Weights of a small GPT-style language model, trained from scratch on English Wikipedia.
Size: 10 layers, width 256, 2 heads of 128, vocabulary 4096.
Each number is 128 + 24 x the weight over its row's rms, rounded and kept within 0 to 255. Layers, rows and columns count from 0. Numbers have three digits each. The size before them is the row's rms in percent of the matrix's.

# up: layer 2 MLP up, 1024x256, rms 0.164, rows 339-385, columns 128-191
# down: layer 2 MLP down (transposed), 1024x256, rms 0.244, rows 339-384, columns 128-191
up339 101:138161095147092110147111139101099142128105086150152143127144148133109116135114128117114086126162117104094152124107105140179143076141145161145155126152160103116160091154119130131158135091117055
down339 093:133160099131169148158137136122153104144139116107121141103127135114149121122133165115098141107120145145105158108137101139107120103142106090154058109114144159114113100091147080094128109142121096
up340 103:127179100134150121179094139162097128153189167151111133127105146119160083153116109145114115089084079108074114139165146107143122108171128129111124120078129153147143085147098085157124154179108144
down340 101:141161112078100138128130140122151156093064127120117158139127093138130137088122114058064117108097153118146134123110152143118117092120144119110133142130178162110123110123126212091094122176122148
up341 093:127144147115142122124078121095111140151130134105091142113151147142140120149135104117135084094094151110087134081118108114174124116138126129096149154130077134110212111103147143127134141135122144
down341 104:167127138165143169107129173131138145152122112113135142108180120147156164100124104122095084157111138108122093109123083113126133131112145106133141177129125088056172076129134130135096167121087144
up342 094:123107098090104135123141110178115130166130103139108114138080124158164150131125114146148149102140138090129132121115091104155098146148080125162137135124144108100108080138109136137115168121102133
down342 093:105150113125100185101105151164144125132105106178139110124102129163121165160162162117133112160097105110090150130137129104127155128142111170138116145150141108075101152088102169141140132193140080
up343 098:092111129109119090136115124171163127128119118130107128084130146157145122124113096117164121161130118136114170110094150146094129149091119103146145145177120091157137141130127132119097147109105123
down343 103:157183196135096127079110140068139194097108155124148127134143122112126118147123163131182144138117138109149130143119153136104123200119138105176095154175121145111122137137143113103086144121154145
up344 096:161103131123139109142150174169118115132113143106158149125137151106092104094110133149099148125103151109115133126150142099157118092113129134144133125176098137106121141154116108072119122120112110
down344 090:134099123162117119138165117095152139096120114138137131132127134131061130132116143119130144127127132113111135138098095176123122160101144165123124096149088158134147124128138157109115095123159118
up345 092:118181132142111144098119156167103111109116149149094129107119157113073141140122121143137149120118069147147123129167160136128145110104106110094118101111149109118154146124107116141113147147139149
down345 102:141111165083144149110102156142119116107152147113112152122126157149081115093127166102116141117103129134113098152140139094120137126099126129108088095115095160143113126162083111146169135122109127
up346 100:087120155157155099115094118145107107104094141149130119128124160123152109157132132136129129174162138122112120131100137139122140157112108132126156132116138087122138063155075120163135141153169083
down346 097:164128168160119128151099093166157091121094086128096109164147167106099128169136142110127126159096143132112127129141109132138111135111122142156122117108158160123115163115098127101096133129163163
up347 100:122138134105122108116108115128144130136105140165091108134145103188141179129121099097148125105132117143089153125149110127107108145129146137131138133127174126112112113108140073149141140156165147
down347 108:135117128112120143090151083123169124096107122122146137127136095139113121160116146144141101119143113134103146130129138115149147130124132142124135120126144199111098141136116127133155129127066073
up348 088:110110119150169124164139096134171089088114143115133135170130153103123101124134154138137101137155092115098059117067115132136131120147120122149159126144127098165072088102112107146131149171129152
down348 094:103133141137104129136131116154160116086140119105182137133110100130103062167138172159133110136167143115112069141085123140133130097122187119120125176122135169106147122127131151078112111142136158
up349 102:119124163113141117187122128150125140122122102127124127109113106148128069147130094139126125106159106113172151136140101158108100135107122166112136120106152076130143128140136088146157126112158106
down349 109:105120162130118147119116125183153108142102100135092091124130133131149123128136119156134154106126102076129102103149116131107100132148079124142131165144103126145116129146143172131139139135148095
up350 094:094166154113104123144096116127113107171185123110130174109095138143161102143150148151141118113111166151156156135121158161135086127152130110114111103147131144105106114162131120152128169135101142
down350 093:143141143114174120142176096155103112137113156141098083107139122133130094118148154129195127105113118103128099138113089135116182148116118139090104127132122109102150136165146153097133160123109156
up351 097:130143108120154164112103120117157113097114121116141186120168117129153124131103100123089089107113147147128121131153115140158130123158146129132145143136144121138155119128114143133157152137120145
down351 100:160113156139141157113120189097104154141151133115130171112137079102127142125141132097111115153159168099107106134148129172187153140128190085110153133112125162115123145148111175102122113138115139
up352 098:135117141126108174147178122095119104141151125092113128144107115113130121123177139118092124164101090137100098152153129119122114080066119133123131108145157134138133132087123159103134128141133077
down352 095:082110181156101167154097136101159115100111114092154103137125160111158141142108149138166152157098156100169157097115140113154141117131123117109158123182158113090106127115096124123132109119140082
up353 109:129155116125154146110126139118103103086107136084147098090146170112135127112115122115135115140145102132157136141111127121124147137147132133096093137095173117110098155145126128101138123161117134
down353 104:122148121144114117153158130095142112124094160141119121123109121099126122116128142148131107160155062151155131149163161145126114087179127149112173129124149228147078132136108133099139127125107116
up354 089:123108128128208147120126130075137164128154108142128115127158138104146085125143139100103111117113130091114154129145157145128109079136130138147110114114147141134110164127151108126152138132144078
down354 098:178107113136128137151105131149132139164148144129128111100158141117167154127133148129121105118120121163070128099153082130142129172130116054162160147143068113119091161137141134116136117171162071
up355 107:116161080121191082143133191112072118114125123141152107165114126129121134127143156141088111088124134163144143140113150104140065100149181098099158148125155154139171124172120087124131148105139128
down355 097:153109128083140115129128130163133150168086117148141138105149117109105137081122152133153112150125101119117151115126184138143132132082131135121153109135120165156142125123132086155092123157082119
up356 103:120117134149112126106112110106118115149146152134146131163160129111143129118126109116130146119143145108092171145108138189137096140084114136137124101129117143138148127153127173086098115187125140
down356 099:142125123170104124118109142141147175152133090139141171119100184143113144081140147128073132132102121136080124128160096109152060138098143115094116143139107110121093121134140157119159133116139132
up357 098:082114121112092092143186131121116149139103158116094154088117128120133100146156125163129127144151135092107087088111141156120128138145094137121131161140131107114134158137106140166113132179085095
down357 096:155109138118162098105132174160110098137125137147122115135144109091119065136081105132101150145126150128093097136128132115116175165118153086109078097081117114117162125106134128164170151143119132
up358 107:118132150129113110098107124158101137111141155158138092189087172173153136177123144127148109140127095111108152130135161131148129126145127143105117135108118102093117095150123096137146110143100160
down358 105:135108145147102134136152124139167141133146156110122134097092173119118149185113103126106110115118139135124168107116171142159135115070129106113156147099116094146130125137084132106118088125108130
up359 109:140084139107136105149117117094138135155135107142126136145138127150117175093143142136133099150149147095156140135113137148124136105117129132128105130096162118128140137122149139128167110107115155
down359 101:114106136109129158134104133146148128162127154112117094149135113118111126166153122123134123126139106148133185172135147127095170086128149172163108142190137142134116146107132081095110120183129152
up360 093:157143142116139147161144147087085197143121112105174143132116132149161102100133141137109129145138162108123124106129117144148113112146123112141083104112115127183130128109132140158149127131125114
down360 099:139119126120113095175130150105104136133161114130149141089136120146100123142133121154162089098110119170177116118115137131147116144138131104083135145131118102129125132119105131115143146090133095
up361 107:119134136124101126112168107153151141108163125130135149124137132129125151110155107174111116147172134139137153093141119110112168117142161125128149143157185105095115118136121129112147154137095150
down361 090:140110125130071120114139134103152109169137142089114121107116122144117142110173130144139109123154127094088142126106135132126124137116100173158102117152113175104137142115147116115108104093095125
up362 104:164177136100109119180131163111160146084146117152123092082131112118172123116124207128117156117117100102131103150123118088128102140102145136123091136143138112132108101151108093110123144102121103
down362 090:151123157122109152139175123123117134069116160061170116115163156081106143124147137112121146162130092143111153129067113125169129093109144088148166082138121121119116102136086138109096135135121140
up363 093:105135185086151114110127136151108127128107104128151135171100152089142129178123094151122107087125131158149119124128129123190127094159159112091114119137127121126167116158136126117148122152129122
down363 095:151130164151173134040116129117136159160125128143117093117157121144133123124105135107141060128144141087180160123147125128162117107115149088126149158146164105145110106123111118143085123121069111
up364 103:108203152117152113137163104138112074132117094119132103147093116151123134127139104152093100133131170107137116135095117140143118095061152200141100143201152122098105143138132150156086144138094143
down364 093:100145090139099128082138164110140072109145111123085165126128105165130085161115105096121139165128136115115158057143097128137099114162110112094138130142119144129137153086100159116146156092115125
up365 098:142138135108142113157121088091079148105095124175140099155063141146189146138121131146096082081129149156119132144137146132137114140121152121110136128103149110124073120121146116165124156166139130
down365 099:137147134157117152127116104093140180155172155119133179092114085160118133102111147124129118082104114161107158090111101131127163128135115129116120134174135133130157139142160130104094143124157144
up366 097:094108143127156101111110122136120116102097151121075124111193120113153142122060140118132111131098111123106122140122127120122163131095154107152116127116136147115129094125103144135171187110134122
down366 095:138157150125101174092118078120139126170151162127150141091092126152140173135102179133121110142135114123123173079146131118130132079172146116143150141178158119136139144123139191180082095134092139
up367 099:121108161123154125128136111120090100132087117190147085126136134154129177110126105122104122121143164094114115104110104135178144132194128134133092156130124113157129103123130123124144139111139099
down367 098:091107106135117120143129103140121037144107120132156121119134110143095108122130137129109100127142105155118132117144139104117102135148137115141109148107095143126126163139161106159182076144088107
up368 103:120128140092110103138116189086104150092124123089117157136129131111137106179140134129109134121119127125150146140093145102155126170156149127125098136129151135177131137109163113125116162080110119
down368 106:098126137143090096096128177147117164161153140100127138167168115139083145188166122099126148105142098105124100157125140111096138141177114131090135120109150171088129132124157089091078110154100167
up369 108:081147140138123092114103097112099148114106101134126149107149127152144166124123108147132173091102115172113112160094128126124164140124125122151138140135136119137147142144110107109150127136158169
down369 110:111169147122144149123136131150142174112137112146102137143151133181142163140113093181147155122115168139074107169123153098151083107132145107095080095141155113140138128095124074087154153106100146
up370 096:091172112145133146147124107159105089143123118146188142143093137138126120152126099103134112142086146120135115164131141122128191151094152155132114101132114134130143120136106133125155130158103171
down370 094:152142144119096196114152105132155120155084117140183149154150083099119148117182162138100158143108151112101129137110113111075133123117165093147120176171123127087160108127106159142125139146123140
up371 102:113137145153124104111109148119136141153107149099127110176126125091125109153132146116128105136138165156136137137137141134128162116102164201074125117104135147108123115144102130167160117104099143
down371 109:139135178152082138119173127094134109099117184119158120116118140128171097178097159128158128123105123097091168113121118189141168080158176129075110139143099082151127098143119163133108117103147158
up372 096:115159139151162130106153160144075153122123167098156126160139086128119117120150108112117119160109077174081097163141137160113165135115069142117137165077151128109103151133102140189087114121117151
down372 102:162159118139147137101128162175112113098095134094136110154141134147101148085112143118105126142119107151142143142151117136156089138130160116118105120146118135122136164142150147140134113117098133
up373 104:110129108137121119107138118107086157137127104125150112165094135132145089118167092113112128131150124131139156156119097129119173126108151168147100125161112159154112164141137149155138159126151162
down373 104:163132111106127127154146134139105141111100139125123068165116151110112111090114131107067116107131139154138153123118088134161155155086110098110122117094099099139140137106117104137114134148157120
up374 097:105102158103113153113143103135157120114131145125137122124139145105159086135137108136161114085112087171092131149124137119100132135128142093175084105144165148141130120139095083128140117116150096
down374 102:061105132132115143118114131114125148146097129124130124122150109139135128137148117102126107125099147113163154045136144120110148131160132101167112146141159109125119123112139113080176123136154129
up375 099:121127125132167124188137094104113188146131145083136174116112099141157108132115112160152146128080198169101167102128113127087146156146116170095129121146054139123135106111152092146112100154138115
down375 096:127097158122129129123161097094111160085147103137108140122133119114123119128137140114104127156124129118120136124138071154155087118102141153092125057183081096128119096119165092113093172143140140
up376 095:104105123133154126154140114156099121131096140129144109154139179139181123118119091160124069139143127146090053127120118170117097133146123100157147137091133127137115094086109117143134154132092109
down376 104:126118169121115144151107122159133102105111148107172146149130111121128116134136162162136091127143118128128114126098101120174113140159191081128134162088134177071117100101119161091132145136153149
up377 105:144103101141159085090133128171175163118153149099082150104114125145157139120085127151124116132062126153148151124102124136099142157143155171133090123106108119128133133158151136136124096115119061
down377 100:083125118139154118128113160103131120122147159131109108090159122150095100116088113119117136113106134123151121091139145131168112155127173107137090100101111102113144153099148119118140176107146132
up378 106:157113130140135133149103104137158131111132108113116162122144127142122117126129098137161118131111134098159121126148131116123123097150115159146162089112102089144147119166128126203123154130122165
down378 104:123140100133087173118106089123130097143107101129149125166108103163081149132129133108093193127102113132131132159114153154114126075115142123146154131090138110136125159156124118167163126138109082
up379 094:094108141106127133155170137116125117119109128156162119115105112124125103125164125154150079090128129176166177106171121123124119155142103106124123144117141084157137102125162075144175137131123116
down379 101:110129138135097145154103121124131129128166114111100174100133170072118162117149125126143143136127096100130122125130111161175151137134107146130129121117143164120090140132084127114105166116180123
up380 096:090135124091110116158134126126176137115112114145148105134112132168169150092133167120158102135094109144149087109128098105110109111143152126088112165088169113144112114123159066134158125117139109
down380 098:152125152142125211132137131152114155129155130172096140120121158092122111129145122139127139128167117132140187148112089147148148143164106109127129107128118136134096123109139185123162130070150118
up381 094:099115160111156131106151124131130142156129137142153092129176141125115125113096114097129090110123119135157123123140136106124158133123091138159107131094135072087168126131132097107125142116140130
down381 096:141120096125148112100106142138133108146132173141115139088120116145168087136154100163109195132104147103105159100120104104131107118133130137135106120114167122143118099139114130135128105103149143
up382 100:129098132168124082133115151137133109151149139172114145139141081118096141156144126166157133115126138130155129109123123119119091113143112157145135110141129173108120142138150149124159105126118103
down382 093:114124141091146152119119152135145154128148113105098125166086111127110142099138165148127144118152137129132111113121181123089095132165145088114149140152127108103142125124122178117128166140133138
up383 091:097101125166158118150134145100102125132104156123131140132110144120159120110147186140115127152107160096123180160186159148123072140130108139139136167125112124117134121164125119124153141111114133
down383 107:116099150167146129129115126136175190140102134112140143086149102110132141125155130115124122164141141108089166112096176149125113134093113085150131095134135140165093102106151125124107102138163132
up384 099:156167119158111145127140146089151105177128127099078151157111145148112133133105133140109136133123135143117126118104148113133128148152166105117124130172099103147130163123136166134177110115125130
down384 095:080140166145149120142124155146152137162101100130106110138105100111145138137101133104112126146112165124141126148098145102086084087168121140140126179134159138128125144154125149126200092158144131
up385 094:128146144128110110141118141158108142112132126138141131101150119126131146154124096173099131110135128139167097113135121147187137114097150147102120123179150138163119164082099103117160112133169129